{"n_layer": 13, "d_model": 384, "n_head": 12, "n_kv_head": 4, "head_dim": 32, "d_mlp": 1536, "vocab_size": 8192, "activation": "tanh_gelu", "norm": "layernorm", "norm_place": "pre", "norm_eps": 1e-06, "positions": "learned", "qk_norm": false, "attn_scale": 0.177, "bias": "all", "tie_embeddings": false, "parallel_block": false, "init": "normal", "init_std_qkv": 0.016, "init_std_o": 0.00314, "init_std_up": 0.016, "init_std_down": 0.00314, "init_out_by_depth": true, "optimizer": "muon_variant", "lr": 0.021, "lr_mult_down": 2.0, "beta1": 0.95, "lr_head": 0.0063, "grad_clip": 1.0, "warmup_steps": 200, "schedule": "wsd", "decay_fraction": 0.883, "decay_shape": "sqrt", "final_lr_fraction": 0.05, "batch_tokens": 131072, "seq_len": 512, "doc_mask": true, "z_loss": 1e-05, "train_tokens": 689600000, "steps": 5262, "dataset": "wikipedia_en"}
Each number is 128 + 24 x the weight over its row's rms, rounded and kept within 0 to 255. Layers, rows and columns count from 0. Numbers have three digits each. The size before them is the row's rms in percent of the matrix's.

# layer 5 MLP up, 1536x384, rms 0.246, rows 1225-1331, columns 0-63
102:075132116158093111177149116135126113114122104098099141133134118157150143136142112114132107140077121085136139111142143192099138153140131120088141121146142135119186168133138129115161134129146122
108:125129135104132128108167127177138116127101140123126133131108143144133141117136139137113109154132135120109141078146128130098125096141089065143140137145109142133132151134094160110100181104117128
101:156111104109144118189140151148142122108113106124154108104114165140076117151153122116129140151131150134076109153114158163114175127123102137179147117089107166118126090212145090158108143139129141
108:128169125165199111150115124144142130117158120127122130102166089144113088106148134110139107168105122143097134121085131094108113131176115126129148112144100124142132128145111126119150136102120109
087:079150144107195139163118135153135149138142126118084132165137115135153130108135123106090141113180135138142137143118148122117125142092155149140122096168137145103086122137101159102162142091109108
095:121111133177169126128107084104128126098127099176108106093172138114137097125104154159094151137131094130122112135146136111172114117124127117127091141114142128097099147119140137170161130123125132
104:176172129122169095155118118166119134125070175142147140115137087112125148109130120141140090118142161162140140149140151138123118141132133128124130123112129142117151080110153093129122108117180149
086:083099141137120141095105170124148116143101142143116132138119140107155107121130141102119127148092153144091155183115139088151170099128111151129118137114120136178149104182139107147108119126119135
114:115094148135076158135092125142100104169085141152102126175071146087114163137136172117139144130121090119097126145182119121087106126104145143131103130113104129135104124156129112187109124159117101
084:163151135110127143147137151133129194104114100103136151146139081120119097145123102154127139100066156133124155116092127120121125148104141095096137091119176138106137122155121126147121137127109179
096:114115128130113120135135170134147172146096094159111143095085113125099129186116104157106147137116149131078142119123158098119106116122120142096070095170161122135138131178156083100135133131125152
100:133164152112126091151124147122120090063136158158138166155142111161153159110133113143143105089133137099103130134159152141098122148116158103110099161140139146108135102172109151122132190137134060
090:103105114130116125139130138126095139166119116156185163137145155108119093124072146124109133106143130149104150146116095160152132161123128080105138138120107135124136157185137140135140104105144117
097:114140086139132160112096106135122135162112141131196118126156100164134146139109129107161141130116130102136208138140110075071138129163158131077130143085137125127102156118125131168120117171128147
098:142153111141090134104118111150107139127098143145111116081077129093148100180188120156125119115160117116159158156120103098133096106108106156101113155120120132115124122115166136125136090143114154
103:112120120158155184188109102144143110128112131140115138128109112136173092111112108155112127115177099093134134166114138136116162150130137122121107153107149161088127120139122137182146149129112107
096:127112107129146127165117133148144129102106163150132154119143149181118103110160113085164146133099118122165106131133108135112127129139127125139117128151123118137121142126150107132131084090154097
099:140149121134133098114117144105119115094163138128147154125116114113120117116149162129121139127143137114152145150115141146109140117122108110122116148131168125104144118111174109135161143129111133
120:159114108119120124134154156116130126129144145141147181138154154116127032144096134110187090144120136122128158124129139114110092138120169131107109113125093142144135113106129113131122129121133148
091:148116082164119133119120145122148179133196081144125116132105114122118090140147082161090125111149142148133149148106156119148147123156140147121104114128097136079122099148160151118145105095105157
101:115085117127173127163123120123120105175129171120135116153120105117145112151144103122125091131120085137170131116094165115115125138179111131126170088124156132146124134126125104169128162126132128
105:138109155138109141110145104124101144094086123120118165171143138144166118127121136120134123106158134135146127136113128129092134157157111142126135128084173132106152162109154137157159145114099146
096:104140101136114125096141145107133193136153155113095114130116116138159160118127108139148102117145154102147125137115159139168134157070133088141109114151141138123141131123107085109090159129174096
089:143137122161140165151132147101094171155126120133154131102117109145111131133149093173125118117116130149134103155132141162092121117110086096148122103101132113128161134129117141149123156148128142
105:101100121155183103136158097150130128129124145137126154135119106139123086121151150091150114092126112140118166101113107114123153156149137117127144116132137159110067155108128152121175125174132098
105:115138119143144125132109155127116147104104120130129141117097130118105129090150101130121097083102153094156121115107113102156126125083100153146139137139120126080119117109154133130097104148149123
104:098130127140139152118135086101073120127116106085104109146150159154122122128081123112112107137083148111175146132131139143129114149138112076146110110138120143137156134122093130162139120090074130
094:135081142122149136166145118165159142114084102095102121109166135115169121130136113111126132119142162128119107103084063108135137131144088113104109155154093127157079157067111095137111159133116134
097:091120176128143138122111147120126145164167092117152107151097071142141093138142142134139089136112198086157115123123115149145122138095138135154128141161172133121116119144108122134137103142134099
105:138132134115138119078130153159178130147136131100099106185125129114136124098150145136105122118087152111110157160151131158142189157130122158142146144114124112111144172162134146102119111121149136
103:128135126189165122118107155110136126159140095092169135100133078131118132138139130112123129157147132136124173153153129101169168109144139096109118102126115114129132144089055161125131122093108119
102:135149134121153130143137109151156129123118156111121111147101135116098141130148135165121144127110102108120141153143124153115090152133095104158124161128079157109107151156142148133145095121091165
105:125087139125106101097147129154120107104142145121123116118144144126152129114131141115174079160157160101177094144099131106136111158135141166109130133103140128103143128124114116120150140172114132
093:107143135126113189135095126094102124121117187142102169129102117163153136107140146156117152166141109119115139128121140125127106124151075076149097137105151122158118113106100101123151127113063150
089:107124111125133126125104120133125082164156076138125150094083082110113088121110135122121129157158127184105146122136088091140162083139106152137104166134183135180165152148135092145113139106135148
096:118165146129105130123117160121143152112143155094136077100133166147117119119119138140136127127132128152148139114138121112117185128152128084166104121135146123135151151118147097105138112119144200
104:113180130117149098170096087175109102143152163145120103093081132105096114158152069069152078080119158117087119104081125161126124100117126111126121145106139127161127135126120121169074120110127127
105:099158093125139116094153146136193123068145140113123120119114111073102151139123130098139146121151107101133153125147070116137138119102189140132128140159160126108172111118166101084134094134147140
109:075137120153153112137144141145146091119151114137138131121113109150130127126142096104171087132127143089131179151101100112150158134126124133086147149165106180166107117171159138132146096136097144
087:069117156101153155116106137106128082126145128131104148141154091097138103122144110152135157099132142138093106150115161166109144088136114131099137183120099110167065149175103079117114122090148159
106:178113089129099154136138173153165108153119124152183111128094115099157130100145092144122129179089117152141103149119149111129126117138127112094136125116123107178134147113135122153123177129136126
091:077180165094122107149108110115118101130137092108148126143117131180092143122143115108088174159103124137130135127148126080115110137131113149129146109120117129131121120118111130132138119165138146
101:151130115099117115125113127124116173075106168170151204154159132126104122128104138129128129153131113124121147132146130112164110124155116172162095136117137138105137116126089112128130121098180114
099:137098107117113126130101138129095165149137152108128128145129113139135117126172106118092098134095135125127127131122119081139123111140114073137098141150087138132108133117139147125151170160128116
097:095156165090078112134112128149145122134138159109060084137129112123124080119176106152114121129117122161158145135087174139154115095156115127099115142111126167115111089131118147159115124109167129
099:142116154126118151140101121122159129150115123153176123101124107114148186156125159100153097137117097139090126125149122121132174124074094079160164110138135145124143141115106139123141121137114119
096:150141088137136152124142183105159124152065113158159130140128158099127105131125152105201092154105157123149115124125105118125103112100135084101181168146103142136158148100131156108155118142137169
101:146131134149136111150120149135132136131131078141104149137144121118110130122112089110105103108079114147178125173139147095139129104174133168131137118142113142136118134122134155163117165098153134
091:101101102130138141087121172091106153140101126126089126141095096097134140154142199121115154125116131134108152116127169124122130127126082087162163175074139169124171120097169144143132115133157151
093:140107124127130097151104169163121100127121142130121076150075133145088110127136117140128144156130140139167083146108090145115111142099138147127167132101132125151144124106151068181153110167139189
101:119145112178121132153171150113136135109091133104174095094141113099124143168108080115082137086151209148105127138124155122134152107093150126120107151157129145105119088124111106150095140141135114
104:104126152115131125116116141137127137173111182098084088157111147143158059125117125178109119162097159137121093077100132155141136127136080112164147151088115135124110137092140072144166152141137122
099:132100140139120151146151116150138117123159100151154102144131145127137109111139148136125120136117145115144166156126141141142130117135130137152145173154082141152129123125152110159167141150131157
105:129101164138119150135109199118069127119122105133091134137089076110141111154152102105143139105153126113093132157152134107108172105110140138151137105147138161167139137150110104069127118101114112
108:134088140156100136114157171183132147138136125122131152157148121126164121129081135136140083118121139147153104123166145139160164093134163075150114154096086153101143086187125136128090128127107150
095:143130149111128126137109115158138182152144153158137110150130108126134148193175093122094111154110130109145136106110165168124130114101077100127109128124160120107177130173124150112163153098111111
102:159131100130119141109108160149199197100180116135106090124125113119086114139135124159108189137120106113161142162126139125149114121153120108117098106116122121167148139147116106115150106148135148
105:155162099115119101068093108088136118099135158104123110169146130089113087136132104125128161158174089135104118138128156118149128147134145104135101137120150129130086152134137108087104137147128123
102:099118133139144168142086142116097152153145114136135112150141112130124129169176140144086154112182130111129131095129112166123121154136141117187108148105158150131112118162106117117145143120119124
104:119163087114136158140154141164122138180181146108132146142125105149147147135162098131163109157077152152130172133121159177132098112150111109150096127130161148116117151150146117148094130127137103
099:118109127156123145076162114089171157153098142137110123144118127152185136101148105138132138129119156140131137133120123126125167103180140183118113095096176125154078105135148093157124149126114159
095:110140103153114119160142182158119139074113123158080117155139158129151148139138134132137148154107119130102150122099125172107129096136127151149142121124148129111155122131111173155129181128121104
103:098132141087128113138114112112108125151104162122131143167109139127136126126090070142151173155102103157121145191079124132082134095118081116097131135062145131097142154112113145147124129123117140
095:140144068147073126127115148124097151151120087122127147120153093133168173126113127122168160128150112121090112194110069129155131125131144121160111126115151161159138136103133128076128134142103156
109:180123095157154113145071157132110141144102135173113101163179165137134135144108113116142127139151148054190095145099140127137115106074100154091113110159144126090091140162114101176093153142126109
093:098090161138125159112114132129162118104173146155103124144123145090167103160101139146138135086133135146143127170131159136156157174140189180153122118114113140154138145168148106154084112146126130
102:143113156151085127165145115140149149098131121086173073121095136129124065160134174092117129138134138141124119119086148117111126120107118118128131115161103165133160135129157123162129136125129125
088:176130153113153152162113117121107131113125131089143138100089147122149144121098133108156141075123130130120111118133149179114143108148103106086121116099103157133170135132126150133169108117107132
097:134138124141129126162157172106112139161109120133095157114148143132152145193137112177102084100172118141093159120133117119135112163148127128169122117084193145163124147138084083140107142122127177
104:112138126149131129163125133140156145132120124137071110163162102146113173139158165107147105147112154118120120160135142146114125107106142141089144163112118207131117157151128061139092115094164145
097:098117085142159153111142127131178149130132135148096155129122124169139122168117125110120125098137151099081127106113086098119145105117124132154157110081151146113110114128163125091182156152102093
094:113074092163158073155146167119109082096130171091150120158127172125129065124141168119096137145089149110118126144135146127129162119149144128120144134125133116106138127134107156141138122117082157
101:122134134127122102119142101158108174165119090165126134137126105140145162088126144164109119106108160116105141086138144170122128102150108132134145108157098124197157131146107107160127166149146109
096:121096181136106127124108125131107074095145157119155105116145160120150146108143103130101146165058130136170086138139154076136178084143152142108092119123136166153126144164129104104120150135127113
114:125097116099096124127100102121121097105121108132094120111121151128137124150152146127129128133078135086092134111120174147182154130140134179122127210100164169094117118126145093156121155145088141
105:141114135110107114137160154179122119124126141164090127085123125108127122176111103078094199117130137144131097125125108099104133101123127155126107140156148112128101136100150153118137134119120111
095:082141114148103117158140114172145122127085092100143156138158124145133186151074173098126128139107130127128090142108114109142162145156161123101077113088148126093173131143145115150097163153098176
088:153134070113148107109163126153120099126106119109100152140126081114122087159152093164141137109087137138115148143109124108113117124126103104092086149084110099149129080146167108135132133130126162
102:096092147123081171134097158126118116127116130138133100121119136133129098136078139181139087091123175143124134153146122119127151150133143076109106113117099124130104129151086145125144160145088126
099:133117092140126164109117145146171129121130135094100102140103151142137144130137125108155108133127126088102177099098131167152106134128133120129102120138128129124153141173123148146152123109091125
103:131109157122125079115147125102095143100088127167174141109104127158119099144138118115083111179152152145170159143121138109136141134107148100129131128139114075124145144121110154150135125166101165
101:122123145081108154108129124120140159116126146137094182106112090156163126105124123137104142169144148123136134147113116124109158154118094139088167148151132169106119144075132123090175142149122166
093:152154130127142139176118160130136137085116143154135129111154149146103121173149118113131082135119137122153138093127116113134126138109165119116144137141122148155147174108136120127071166134121152
100:172169107147120118092142121144139163100163155159105145156144110090107115107117097136075097078110163104161079155119096113121149098154128143140099081207125174130121125158141131125113126140166118
096:142115175135111114103114138114136167118122146170174089100134148133123098111115141082157152101118130134128099129137128137068141143126117164121121144134121099157078118145065109120164102164134134
101:079148081111105142150130132133151136124121166135137133124130116148131132171137085123062146128125125106130126168106113136125128120146122151140156104134114114159132142142143127106102147127125106
107:136124119154150133124132113138126130154093161155109108109114157086127136121138127165144141102059146131151133105134123119134154133153097139182130128126117131127159106088098108131149140137166101
095:141131183137097102126068171123165143145118093123139126112133130133138076090120157151133126137121144152108154120116125144174115161076124101098142091117132153140148110161169150139104173135141158
102:150094136109094125098113144129159172176098144123147103117109128136147122133120157081095096176139162102124130096178091117143108152114120108151171112114104128104129171110152179122150143153156127
095:123123103135147152173135120137139131150116128120120117147100161150147130065110154100121118117143106165114164066119158104129181118153109119079144093140107146119153111117130098147136138148118159
104:138154158111079111093134122110095141133107088137133094119136101101122067159122144114110138140139126051132177151143103131151133119149144127105138117128101121161162161114140122126112150129149131
098:121125104107126122112116139117122127153155112155130112070155117100098072108122141157134162121102141125112157157165121137095110137131084131122085123135160110135131109156138136115192111102129144
103:128133117108158138100126135141097117135109083136133119160086121123142154151147147114134197123131137160199135164117126125180125167116080118105152137133140144122159121091148118107117133133141151
098:110101102131115144127138087087122111175104067139135122179135134174096141120126173094117109134113122113151139115120102161192149097145124100118161125119101167138150122106130130159147115108099145
095:135125132159114099143147098138102124142112116119103111120134129100118133122100153115126103136127145127074146108137098095144108122140154154076147110141135147114111108143125148133086172156123134
103:079131153111134084122130131145125105149108129133153092123125178147055124103143113117114132120139117137092120138144119145129138129096103119133143123117105138064131102142170135098125121134149177
099:069121152162143152196107097134155119099171139119147165161179125164172117159148095123106166127116121142140139136144113135136107138102128154152163099148129163130141130142123075133119145137117116
090:142105095162092099114086094112106107147145134117168088126117148090076101151129162108159129096132131108110093124182137123133140132126108116124126158104131143162128108134122093102132106101137112
103:129202086161073127136120166130148146114134138128131148132122099139136171091142170146143121083092147124148132092113070104100138096083127167082123132106169129128107122107097094140119144176111167
100:147128126172148091140149091125134105178155141079096131115134092097136116161141105138077118090118107113097114111110109113109121151136112143097139101107136150092142132113080096148114103089136120
091:188121136106125161120163119149114109112147114155115146126141122125132115098100130166089089083112148123105124112091114111127103133133092154143111119119121174106121161150142149089131146113152095
097:133084178110148100145174136106134116161157159111150148167152154146112137126116058146151138108130156130120122093144131117094136087139108108182125139128139133128061158112133128158132124120146164
102:165090143165099071106121126097144127128131143090151121130109112124103144110143112151096107101127116100105103104106129131140104117110134146127122153127122194144108092095100103146159135119111157
094:113151136130113092118131111123122075130121128133139134172097116113163126155122152086112102153124140131141104127120144114105161115132137099109127110112103084161123126095128160134114140139127144
102:157105144168120113121053120170132101082099137133131124158129122139142124091131139113126068131156090130140157101149128138131099108132119171122102122155160139140099129122112089117122118169160114
102:139156094127116089186119134151080132162153130091171139108118168118157146156146104140143138163105133120144113135171070106124118170145156126152121131145132116122102095124092113135148105130130147
104:112127081086159138133166152159105117169115131123142106130093172120140138126174173128124133130160117106121123108105140076099122117121079127129111109120093134106124135085115129119103124106102144
# layer 5 MLP down (transposed), 1536x384, rms 0.127, rows 1225-1331, columns 0-63
103:164080079144113146094137141118122156109102126149157159121173131147107171104164157141147132184121113179129128100149155175136129128113118115100128112113158133123103086133169117128138092141144110
112:147132110096105096121140141118156130143119182155127145160128112135094157091161148153113119106134168088129098063063132107123093129094112155146165116108133148134118103115116106151103131133155124
099:090148119120176101149138126112122151158153176151095141104088140125159133148167116131156150143091125122131164123109103165147097134104145111132114156115147130124121114111140119132177125112108119
109:118103178087119145137152093119133094099158123118125117072127107102089127126135183080100070124189115152111161134119133122148134116113091147123153131109123112140116109115107188154114120110163112
090:110132119148107152123136108114115165160171148092153099118110150107149127160114098101110125142087108149162083113143118084153184132150085084142126087126146106124141097100134147152078069128144135
099:085153179120160154109105148123074111137125171141111085135155121134109106146134129129110138157139083162100111151131164111140126127163172137150130108155099145105114193121127114113130111094168088
098:133123135109148113114121112132194093144106117147134134096140134055115113090147133089148113120133145120139125143077132174111132101129134138110115115099148158108159140115170146121138119138126120
098:127162139125099122139122116141131149060126130144153142079116120096091129204093137103103152109143081111140131095087091143142152138093134146123144119168145077142120116098121134137123121090122133
114:106158134087124121124152075105145130124099142135182128105096156129133110136136132083130142147085121150147121074140134155109099119179109116089112110131130113074144138103135124162148121152095104
074:143101098125163110100119126145109130150131155113152109116127138123118140125119135125148098163144124120155085119117097122115124127157135146161075151140080135144085098136174129135155159167107127
103:118125160108139141116155075061127143144144136133122144108162155139158124104129153139157140104133123118111159138092133117109149131159167130139128108144110150124190142092106157159118089121141105
098:131106144105140143128122066164101161141120154165101115114125105127126128128148124086117145141106131132082121104117160145176115150141121109129119155152150124126146164083129097102129128121156122
086:170130138152168121086123122084141139112138085124100122109063132135112120094141083144144118157131117142099129116098179130162102115143153123131134105141093147103122104139140131108139113109129106
097:113063166090134098073121130097097131091158115115169158119106135160155084137100126157110112151136177107130124104155167127134170173091085121131104111132115108135121086185131124161136144145163164
101:126112135119133113155153152111101149166107146083134137099147138134140108120144140137124146162130177120123120153134140173159129123125116124156188127154130183158119126097109151080134115155126134
099:184089124131124119124149138107101107148117107132145110110128138119128113109155140126193119152148132127091146141160116119132160142133111133123143108138068119143143129095141141144106138111170162
101:133173151121120101156114164073176121119123147073131121155117149161169136143125114115130177106095145154120127114133212091134123135127129117198129111158092140163147095117114143124114105139130102
096:165173139151121133117165117116137098121109128122129135101121124154155121096154102127082186147075118126125125133135128155158109142115126115095122110124115094140110157086112166143130164140136153
122:110156145094109137147101131128152130129141116110105098152137137138122122082159067097193085106147137145080117097114146142131191153157128115118179115137150098110168121131133115119090105128117124
095:151175121138131142073093102142184135111126139117123156147128114105123106141136165161096119108130061153123131110117186123124149135154154125141116138145104109153137116150154143119098131088119134
097:158117137116114098114088130120147148135107130107155138114102155157165112179123073103088121146099162168146137124144142147167124193156129137115173111156097090141126136159135178132158102123138135
105:157151123131112101162143118166124145123107128145182126133170156145121081099156173169159121119159146149133116126114129158143146124119121149106167135069089142123129099102111154100102130144103121
095:126152101118157093146112120176140120083141112100149116126114166128088096177101136145131154097130137110117127136159146106117144118111100129132131108116124147128129148145115144122141115143116124
088:144119141168095148137193116116128120115131097104099128120111158159087095094088121093119147115127127159140129102118167132154137123097160092145109128142156137166146157130133161158089125141176130
103:058144120153098133149113140083168104109143087130106131086104136102135146159108121132139130127120117136166109122114103170137110134123098158110110127131110170124162105131117175108099108151140083
111:124106107115128101097100126166139144178136191125140132136139139123121090141135119140162141138164124138153152104136130142116175103144140134126130146120107105118095142069145147118150114120133126
108:120140120126158119113141104134128105133111145119088133123101161133151139117122101148106132098135123109180079151174139095113181141143155113133159149121120138137151107110120130133123135111104138
100:168170100140135109145119154124106150126117135163078089131121137170156108143128107113095156139124087139092130162122117064141135133120115139164143119095133121142132095119108137140150109111136146
101:137139134072117129138131169125145144106127115095123131089128065155110150112150089110131117116077164162151133160117125112159120154125107192123130119105089083112148161142128137175114137138169120
098:143114134087111161140106094086119112157154152129151109121143143126168148143097154132130150156101124133105126124095134131141137138071128123162134075151159132115099099102086137133145124125149122
104:142145144105099165149094122111137139158142125137112135086164117146080106120114116114152122124122129123126129121082125139145075161134123132109123092107141138104142158120092170134142107124126161
110:132127146132170151095136168136161120094160108096143142133144131182110122133109139115171123142134178118115145108108125191115115147129094144080126133097136131117139121124158159097090123135114164
103:116129139146143137144130083117157106128159118101127147146144165101155120127132100112151122104141148093115131168099160145110130093172188141145130181131102113136112132144153105134113132099166092
092:153119154156138110106131111109104133112181114080135123138127131114090128140134087154103185125126123087153120142134110117125136140116150117114142100163144136126190159157159148154089100085141152
088:108168125098130127124076100131114095159170123145138106111162129184165147101130134144105121110102096124129130145160117152128116142115075127105156102094119152149115141122112174139138128085168128
099:139118132147124154136113137119095113133107142117140105078092121118164122155126171166068102107137132149142121114124140112138116116100127136120118158123142135118126177119128140090113094138155157
104:112147133133084138131135101134138087127124136127150148170141143127171133135143140081164156113149110116148152095095133136104174148155134107075108138104157089107131138141124105091113156116120117
111:093159132119144164109109169109184108084122141089152106092122135165117122101145156102152140105146093120138163100172111138118108073135149122137166126121136130134142171108147134139093138163093142
105:134129132134163139103139108111091099114137140152128139108119145119121135129112147145143097111137148125096116138103098122090100137103066140104102170125160151172134126141146145159111167140159121
082:112121138119149135129169112110098133141136092121126095091123143125151164148096126133095116096137107103133131175152147180134086135128147145089158111142172087133126121101156154115140110119104097
104:151159135137095099144125147153116088113127153168125140129131153102093125150149190110147164104138131104175086148156121176137095125104139104113107120115084152146131134151128072118134120116140110
085:128121156118175141168170094103170117125129144133157139142146139137088157128124136110125147148124114118117150132146173158133123102161107076090123106112117128091164123087162127099145121109110129
098:146152144133162130127127136147125103128148167138133162128127108118091140124124131122123122150104146146133140118139142162111165148180125124125117176112120116133108162179107139114171138160157135
100:159158178138121101144155106131163109125134132114090143137127098158123127099164119135081115173159147195171126139174116108122157133099127093112125129179154091151134123121162138118071120132151166
093:158142136125166134120134129090121118159114088103128112128132152105147087136130131119108099111106108162148142179110075182113131091080123138126158109168141141111174103116116111145102136125128134
101:105094135143159119156144142152117094106119109095119140155146156161106187130108166137129122112140137123160123164113132194192131115102092110155120102125154123140113156146145143106122125152163132
091:134100156137130157167110100088092129122134142128130128125144125140160144132159135098102124151145165140122155175166172104132121123109110177131127147102177150121113128125158091120093155116130126
106:146112162122148155156151120135165144105087139112116118123100154120147128129128103155170125116164086146116175141093117131145186154154138133150112141141120145115115103122109142119143115146123115
086:144104135086131149183123111133139172160116127154151122115113121171123164175162058131159142131142149090178108132108123110135125173115145106139152099159119128128143162183106126121183123077125092
099:135142128137107138113136143134172115106153155123123130104107134125133137118168111121170208076143144127156086164118083194170159135130119145086148140107125105098110085137144104152107127139154142
101:117073133093119118116140095120132138149117149151144074114155102084148128103163146126103131195128133182131083124109155110125115098089176148086141117140145149104137129115098135152117116108126125
101:133123141131150142125140098118137093083157119130112111107143163156132126209141104150170142132115124167123168118134144146123132179121129099151077145155135133141130126097158127121109137106179161
105:191122143102168124130140129081131122135098122093191143138135125143099143159112118137117155145129158135100106127102145095111092145145150082116090142107127180146146121107158061107135093147137154
100:136154119107104130110147115170145069097166142140144165080134122122150172114149086169131186132129111129140140131133129122094141112126116134143143132117110103160088115106169159159136136145149114
108:140132112127126114154119128138134120098075095147118160093113129154111098114118108153093125129119101143118081121124115131108147103148167128171164141119081123107133156113106101100120133123123107
093:172145131148166111151113139070123147113133133127147179133145159137143143143140128142124099139121139168131144116175108167084111154137183143122140122125180128106083131136122145137127122143123123
104:097093133149126120138099089145115118146129129141117086124118089110136096139160132135141148112133097140075170126145132095104128141124149129152183147130121148100139109076118109115118156125086125
101:122146130169140134103153141132135129089125109098133135151151146125169124143120142131116187144153141114126165124064113157154103129091098127133114108130149146113141105129161150125195149149142120
098:099144138142097093131156141101126097147127119125124103130133105105137144103142112092122179110172128131128143107153108103128123146102143105107133130133157106141123124144118106141138099136114114
106:086153159122102164114118100109117101156162131111112132170130105104129136121123087115149117107120126097101108131108093150142119158138137156080137130109102090091145111113121142125156142109112162
098:120107132144143134091143126100140154108084121141073088162115148139159089101093142101152135101108126150103132118167105096114122141115175122093146110148107087126175160125108106141145121136140120
096:152108101131215140163118129110107135126159174158157097141121133160082129173076117143100100164136132181135152134094164133154085122117094099138179144155137125062143120168152179127127110130077144
103:177132112167139115169132139106099126112107161134163121088085099172124160148190077132079143132126139141133112148134138157148136143087127130141143122157194118166126115143135116109162105149155147
094:098164104131177104140093115101128112124126113159122169138118126125131127098137134080147113108176135157158078141157147172094111091137096176116112125102162113153115135136129145131118127125138111
109:112167095177147084079128115154140082101125176132100140155169170139130121137131120099140145146127126119101082137088126127158115140103139116137169121123131122133111107113113111091152079132138132
099:150189155124144151130176114109141132127133104134124112099137161144086150130169131078135127148122147111103071102130127159145092110139090141121114109157154135096099116123127101173131166075135122
106:146159146122113089171137113131162091167126099167142083130144109092142134142143110133126132145149115081113134143143138110140099143148147130164144111114159111102151130134181104164085095119072078
088:130160158132155156108133140137134141146109117145179170126161128150152117151086116088121135118105089134107095111094122153110131121116143138156159119114117128111118174192122105138128101154121136
097:149189162112112171105098146097116145116138102145113121150137113116110169115138108153107144109119087132167121125141181107121138108111171102135126118134123114127169116128150165143171153106146123
105:096125092206120097117113110104124133108108162110140128143151172112113109150138144100121121145147168158148196099107139168127126152153106108067099117085096150107132160126137098131129164113170116
095:139142147120117154117168117154105141105107101095136127074125126136094131084168126107117139129126119128180127124176185125142100144130123169154095138134121140127160119162146114137146122126129151
098:124155084121134144124152072140133120118137128120161132143132150132110144113136112135114135133141126162125122084120106179109082127169121183133122158125153108112148097094132125156140169133153144
104:120172134122131164135117119120145145121156137111109166166138089160123107122135143120115121119124138104147138154153130146111134147155128149136122134107139109109121161072127109169130145117105110
091:132152118135095106124101139158097126107099113150153119170115103109105140156102146142164102090115105134132103143121145140090095142125156145142073131150130170130149110178109158125124120164111098
103:084118120124112161114126083118125141134124093115096088156128109146109148124135140113146121127105146089152122121104127136146119140160184155105148091117130123131114101136111141176107144160120127
105:121079108145137104142117100096077145121140124147160097110112151122160162118124135125151125099129118130085131117160106186098092091068170107133149122171126126122100163157120100135143133147097132
097:129109119071120105139139101133125146102156133140139131074124109134103138103121101123103110144115150100177149116147149185159111131177169103118141102148148130125132127101104139151118116113121083
089:160143141130155114159181133123126133135120123140166147128130183115093128134123150137132150141143145162107163135125120117139099139126149138131110116148091163133145131105130145094152107129150091
099:124160116122136128140159091113137112121100118103163126089130132084129142092131134124130084102118125077128111141112120115147148178093107111161136130143131155110155112090152107151131142146147177
103:143133102120140121113129073104122116081113117160110146105148134168156109167128128160136196116141094123146134094119125143075152128131163155138121109171121116119126121122146129106152161123157108
104:131105135119139147109168105154086153165159177102163095089155107135148082108141134151189105109152104133138069173117110145081138090164150134124131112112162128122126153113127140116145128109092172
101:116126119093159159174115115146158138109115157125095110143120100121126146138148169097128126102103123094134145111132118110105168175083123127145112103134134082135128132163129127122123148158141144
094:164150168130135071096143149097105142095123161126103134139108151135087150136120148130161145130148091145077129130092137192143159211137194123166098110180132138137128126114137132103115105121131121
104:099097126139142156163160148127074066095056128144123136104163117133105112115125133140123149143118123154147129120139088136123135150150160141105107099182148142088118138110147144136187099108125133
094:109112162115133119134170099120069144133115119131128164145109082096115151144154122129109127083154184144150096147102118117152159162151108143144105101126162152109176138145173160112117158134115144
105:106163136124105135149081174083117092111111154131112123108099124100120149133157076150187123100099138129155135145121140110164090122170109174156137139124130175108118113135120139112117097115116114
112:091076142104123117157146124166154131154124144157121106156128122088135150115134139129178166117169096144170103101109105109131104100099133113153115168148107114117164129136132137161149096152155150
089:149101129139117112117171096184118151151176098137121124145109098115131131118136167111133150107144135126138094163106106149137126133133134118126165131152186114163117130133095124168149128106113113
104:168121107127108143162142116113147093152112138132131059131152143100157145083144122112131081140138149167119079143160139150152119128153168130083139153177128088151162110096136123111099107128165105
089:148144106110123112143141146087092114117102103137113179160121098116153139165158078169117110112169150117150076154129146126162094120118096145116144099111116158111125167120110137109142130094101146
106:148103073144084105151164132131126193146118182146154141120123111133133116148134126102143150138146103159129084097136146112127157161129124128096116144137145109108100107144100121115127098102140098
105:119144158112125157148111101164151114130117158127149152159138172144133147107113143132166146119138125091110157163120126150132120162151116159136147122118100116078159126122139119141140148146133167
111:156127163088121064124159111113109077125129084096125182172113114146147098165147114152147139108136143127120095112111129068155125115101114123156137099150152116120123116143148144114144141109130120
098:137095121115099117122081122118098124147147147118149096120156107160160162123118121092170077137116095136092139126107110145158089133110130125103095120172145115111135128104091138113153112169114066
101:128101144167155113120135136127095119152150152095158090097121164172126094132163143128130101132105147121098109084146154174129128142122109111104122140123112091133119138114121143081088141100095119
104:137126102124132126128140128154119171145167126167125146153154093104126094132094141144120106154164128131105102191132146129190139119093150133109154138146104105130121135131106161109101125074131129
104:150167091093104113140133158135080085123142142139109144147129133146104118134121092167139114124160127156138172133148153169120167141138121107145102167147104097134111075133141100135075135116134126
092:149150131131157134100147112110144082103125105151119093079174124139140144143116130134130133116135101135145153144131140148127089121177129143113136123145108118116149197112119143116145117105171158
104:139108179124116176148207103105117136166074114160078122108155090142102169143130122153150109151095165091135156122136147130154108146152133115084152121126095152126138113127112102154119139102145109
101:137109115094117125155122147179112157134103154069147138127137184150107133143078181134121119162069120115127092151151129139128144130133110084128173123126167115125083114123087156118141095136136129
087:120138111119142167101147120125099097120119153161108117121099137124175126129144119117128164138124131118116128150121146096103141163088137119133118105159071100117155131157150172099123134128130116
100:133158129145118082128153130133117141139138110150117176163121129143185154110128156116112101114152142170110123139150148126131102090108115119092121113128110129174099132143131155095109139124150114
098:174137138110131097119135114111119148087129152141145104137123140158128133074083133132142198087132082122122145150114098185144131131109112179091131144122090115151112114110134111132142156166110117
096:139154162145122127120108124078148147109129149135130157122144129162105096103159161124081138129117139173139126088131133151165132135144120129136166138107151107134160147130130101100115127108165159
102:142115148122146141121144109144190081126139165135132170146177101144061116164112112164089115142125093180141120069159128065149145131104111136145125098147092106104140134121115149112141098110104099
108:106147141075144088134144126128124134146120126139166105135122110139116143153198111107136130107088122148149125094115126183159117130161145093128092174099079111074127124129129083125147096126143149
111:134174102112133135120168130142124098125129131135139131158166116106122126149149114129119160153161121137127137115122103128154174101117077099081097117106121147104114149110144094098126129123103103